{
  "num_attention_heads": 3,
  "head_dim": 32,
  "rope_theta": 1020.0,
  "rope_fraction": 0.5,
  "parallel_block": false,
  "init_std_qkv": 0.0445,
  "init_out_by_depth": true,
  "learning_rate": 0.00115,
  "weight_decay": 0.098,
  "final_lr_fraction": 0.0,
  "doc_mask": true
}
Each number is 500 + 40 x the weight over the matrix's rms, rounded and kept within 0 to 999. Layers, rows and columns count from 0. Numbers have three digits each.

# layer 3 attention key, 96x64, rms 0.244, rows 22-95, columns 0-63
570504460510456485487494535509417562471539472516469514461498472519455461476452499448423496477438489459472495480452535505500549536507521433538503588554516542437521491544573515527480559500473510
549468490547564540528478487528434456529541538565477518453520507554474469458533505446478584554482472540443512492537439461486462555493476416450436527492498464528472516596612506442434459460429523
527556516472406492499497477407545506505468470501530540600465520438405531488559528542466463543474493517539506486491507503514479465446490513504494479510475492483487440448477493501526544488543527
534498546501472486513450503488495514512498488547487499490494525504433484458570493483413526502460490560474475477499521504490498482479451469444435517514464489508456521526508533479501512423479525
514511524494471489501513482455544558484539433489476541535513494473448462464571513465459495505455512547496500454474485504479489475460516483484441499532507485514487496548588494511483537481504539
518499523520486443469510472470510490442513426490482553568585460473450512503527502491438473549463500505496506507540520521538501487487487460515533524534509498499541492483513479494537554484501543
461581541553482500510507520492550424421491500445549451521512556435340480513533445537476476522480484524556504470465489485504534419524466452468521513502452430537459458451440539484575558449494551
532491517478501495527513490455505543506528470509489555509488494479429453406570519457414536514444491550485500468453476493506504489494512480489428520544531492484468481521586506528449524481487548
502471474487510490490485518517421531561513510572477491460467493589584498539497522452500548467538509502452501499504484504507505521536489512499429492490579543503495543556536494497414443485490470
480402560616647504545513524504510450420486541457514555401546451561559505448485483504533565523504515541527486522567489468478491478502469540500514508469473459541483538499506556571502407518503494
557498581412442525466475443484512497521492582457485549480475466467534527482499513496510530511511532513457521505470411448490492525475550461494501525522554484456580515507486475517452458519489492
491490486474488461405491501497469515480382506503531449497474491504530462547521469513539513500534561566495440470530481460514541505455490513474485494475505522506517502490495568538466503484544538
525453505487481475507511458503527506469430471502516515533466482500539502528492507503489540473507527516484500502502516491494491505495483527459494463465529492509522508518502541553504472494515483
502493531476471469448566496465452541518502458488464519528418479580523418495472496451421485520524515562533518562586511496530546577496473494430491520447594436506507566493470528512457473468485443
476506464554519526538440547566431470455564499486454448552420499541536477444519512535482506556459553488561486541481455485540514506518487526487480508522504480495541491480548474437477542506455471
443494494506485439477486549499457547509544472464414450539456450523541489488510518383533474550527511538549486497502423454543502501432531448524507512479568473513464548549501567485517485442517535
474533482541504486495516503520496536491542508472438527520491494528494486478494489520503484525477478497542530532529448522525469509487477454525500492519498512544517492500527476471483527503463472
470420546537532583519446546471470505451461464468511429512518460573561481573491446572496498502530435493447473498529449536568506429499512479429527491446560413470529527522499504516486509643546468
526458540464512495378517421431566455557450520526491493480487480494512467539510543498502539458488471513437514518527469518500498492448496486504536500460523583513489506500490487567501492492535513
447567480549544475469500552543551474519501473474532464529494536520469479521438441547481502540538513507524484492493504517483538466525463476493539457525446489554436473561463498458476543446492486
420566468559579527460467593586515467519542472386553433493513501506484449518506437620504489534565496466501470464509540539509557418618443536422483476571440442559473461547459477462483576446475453
499457498498535495446483516533450448532480505514584498458463474520508461516505469481473514497552533532490518491453497537475543485531509497464545519463552493461492472465471528538536490500455522
518516587470483608545489439499579355492398468489616490488558513465469478616498533627520526485501479503453552496469552504460509473481492504475565452540482494564499386514476445515547534508518528
561492522456531533512536493513529454514513618490504510509544509485492462536524462564476554488444494490490543520476586442422561451545537544482547479448487531457505440392471436501412554497542502
521588509481467492513496505503513461449464462492571539512468528468448473540458494619448513429543512498503455509525546497477517517486459507515528480487559499534468413533502503520527540477528514
475541569432505541465467458361523515668445550403514428429443489409457504608509423550550482455528445465497517478478499553451487473516561552585456525554445505425577545485528472561487517525434519
478519472462497630464538533488503451522493475532527468486486514437476486506554493479515470504465527471529532503513497474474600451575530531503504455512439519503509489441522487481437499514471528
504495494514510500496492503508496493496503488515500513494499497501505505495494517503510508495497495513487477506491492508498494479491486487500508492501492491500499497508501505495480495508509505
544467544503473508545448519504482511509486511518519538444488478524548524516471431543537526483506482518562436532492491554515411463483439516496444461479495422527472542462414515505462508549506396
565499589466432427439581509498492558505527454463491652519493479509463477387384548511408477545508467567464463468500379473527480492447513425447486549499540455503528495479536534495494475491519505
477562500460500494436533471487524502577519509512467460522534582434431484508529521438505477525476503513543556516472484477465556512541562448549568497515465580546472488478508516494539518435448566
457569459447491559434493475468543481490432497479514434485537569447449516504584485492487461489477555530500623429524538468527538541517540470497481481542438598534501480578520470515568498426435527
542470476504565446553480462507533469551522594499485487547479462465450518486486613453513495545557487487586425491409547470399464555527514473612569553530436499457453475527576479503508492367543588
505517566436474469506458503459495495522521507484469443489489500481485528506491457433477491473521491540523441484450510495491503463436539464505543569471486459433504477463482521457531515507477510
565480528493517445466509539471503528469558538523478615535439468546514553446456527455463508563528497573477437527507427452514385467475490453453454516457525487512477514448510486448410501537542503
505507447487498436484514495529553520477524498515486497413521482487481490549523453456535485470506470510467487531548490468440446525385522477474520514464473448490534520513482568477505536461544522
485495558556507511544504453494452478485484498527480498523460529534450435523448540509499507551548432487511498570449476535520522520459512400496565565484566449486590471517507469477578470485434497
402456437476572454508451539508537505471491531464490361506543456502601535596665500460590516528524521509538529480482535440504510458480470539524529454502421482528472510507364481449544486456565535
558577515421443437488641479476563482607599597525481601541467484404419494403510617424520447496563560470485493475434503420423536517487512513535529534530414534487502462476564462429451479377532560
461448454558541497424437514528447457550536561514497481543414454527528540507560580500573533575486493567580468517376491528515467443507542429547555542498575571470498502421432487508453490492563575
489443459527527543469576512550530506488429459454525528578526428468499565463515583489502458463541564487333504452576498517500476464494499531521478462562493555458547492557609554516478464566498531
516457482577552379475581544506559506486571514527460574581540438612564566482457574475519520517492531485485431512422404507482464424447481487477582470465422493509458498470452553462469476609541519
442503497521528488547469491522463522472480464480471481484479509514533524514476477505517615452460526565497536518495529444511542495523534489538531505493488497492524506467461531456507501550516447
560481523482462497473519503488450499517576456561534541544490489510482501472472539438455433527545462529507520532510463464447460500538447545496530502486529502502472502481505447532432456468445515
535502515491472496528483544531524446543532468528645554506451493540435467527537567537495449561535458480539498483473516443442516444443424561472541515531510499532424399508448445521434537438447524
422425480516558475487443470591497571398498397476481451570545443563564479553475488498530496483541530474551485483471579480539501491458458560575547485446496486501484503504464578508452497462503415
459547547493492511492444500480480476474470477524421455511489474436497520484530481472512518421452552474473492498482477548545549496456517494485449503538502489489532534488548484462493497518523512
376456470483505571509533503500519576480460393527504423472493528510527470545469466437525549473508552425592476460468508461525487557468450516539438437463400518508478493505446510511520498547473396
497492499501462585506529541529486467559531462475610571537440485517495498542497518550491468596532426575505495535511529410428548477494424530480471476529491530508435431495435458523483523449463488
468423501497511445504526515559550567473496406468532474444475509592586492569564522549570462571441463550485583569448524466464479473428416552427401485521517475500396493578439386483425514432431529
531489548521498502520496476503524502509497521548440506518518475489500521442523508472475481494497490511499509526579456519492488524491508500502499514480534511443532566508530483512525431473466535
461539439510490533510495524546464478468508474455601497511539564525476425594494495594526526522507477495520498478440511490522551466519485488492494492531502497591440403500473488510467592499520492
509518512498450520553500470464515485519526546511532491493529531509433503515517509493546531462491511458529475493481488470462485486491507560519500503536496495526480472546563492529549556483536511
492509541498406486489509519488477504531535386496668538533521519518515473554484542542496456518467476514463466522459548476444513457513412516484508481509503527548458436483446527534467533492479521
525503478503437528489543577480553521474505395449601519550521526488482483527472536447491517569485451537515449504484495434474487429528437512501465510528453501538438432593450433535433528505452547
489463436512462439492496509542432529494547549542568532490472491537506523505536524516545542459521443450482510463424523502446536453511485573454518531458483516530492463513527499497415505513410525
476472523491555430470467480497568570469486518504391459426494453476545507460490473447515515467492530417481523482512529545551455505534562457486468507500471488432584585464529565542524432578517495
476578495453531518471524431506566497497443516545444521525446518423468541429542481512481473474549534451435494345545373507553540547494558462487487528507467566475536477406467576487607498542533549
520505516512474478479509516535507492445457566523528436502498490513503505471486499505540524490557489531488509492464498447521484499433484509493530523410525530453489499492513467549521486565458537
490485504491504493502497516520481503502501480512507507501498498510505497506523502497497515490485499491499505508486498513495503494496497495491489488494475487509493498505511484505495500504498508
479485490507471517479470515542465509498546560505502478472535546525458469494506530469554441489464443502528532539503539545532488495537533448553510520482512509491495519472468478543485541502516536
524500494578549524477485425479513514453503470520518502515517497487492544510538519487481490378444477479498448475503458492518540464556477509561533449510472555487506500459555495395503480529453469
499521512533509555556422539524497493488473510542479569540503509499495492471534537484455472515563502519424492526493466523479569469440486489486483474491574529519460510480455499484493507555497481
517545501561491570637529607530504498516482447527522527540470537496510506460493517571530544546513493566544517490389576522465487528452508511474466541481482452531514469561471448490447502491492480
523509501418531471491453435441507448506452575540458474524461457407439475442490509456513492521555537405424517400487507550560489525572649416594519530501533511475549545478508549539506535528557520
446551513509501546488451491604496510520580489518504525592559486580520498500472497562497463496542499512547456498474485457481483496459462547550495482488550541529546515499481476481465506462508470
526482515527533527496497468506558416517420462546476539659531455574533475576477540536524544423553464547491490564565541575456547450519484443557491459540474447510539480388475531495526483494545467
540555473554502472471522460531475501471516514493500535472452518445483496421451469507526536576529505510499480481470445472477546505522488433470459541500544477449510489497469469524535487455520551
495510469519491477490471574419522513526522584553503507497516494529504492508429550453505521491477464505505456561543452475473492487442488510541584479451541537479489485470486481504555487503440454
529449475540475492513483544518456513471516448478544477513535460561486455514504495526482510510512455529630428526520500441489504451518477561466476455475446548526558490451518494514417499490478423
483499559476462501454421494444548400529470544464508456565453498553511490528408513497559537597575455495541489636538545475481536473464464455452495489530554451519492546452403433537424467437545466
499458467469532527571459520521473466412510473450515493490402530530507531495512477509510494484507443501492462432484465491476466492483442528490560453457393595527496499470504465500512487529559530
461499473515470523551546515525466506528557549487506531453495600455469503492500467466460515513527478420575472530528443500511444580506553507490502523513469485474488462475517504544566475554516514
595507516439483496482491565462479440570485498538486602464451417467489515456499508444456519478499502479472511506475476533501485490584571458464478524464414522513541529496565423500568512572453564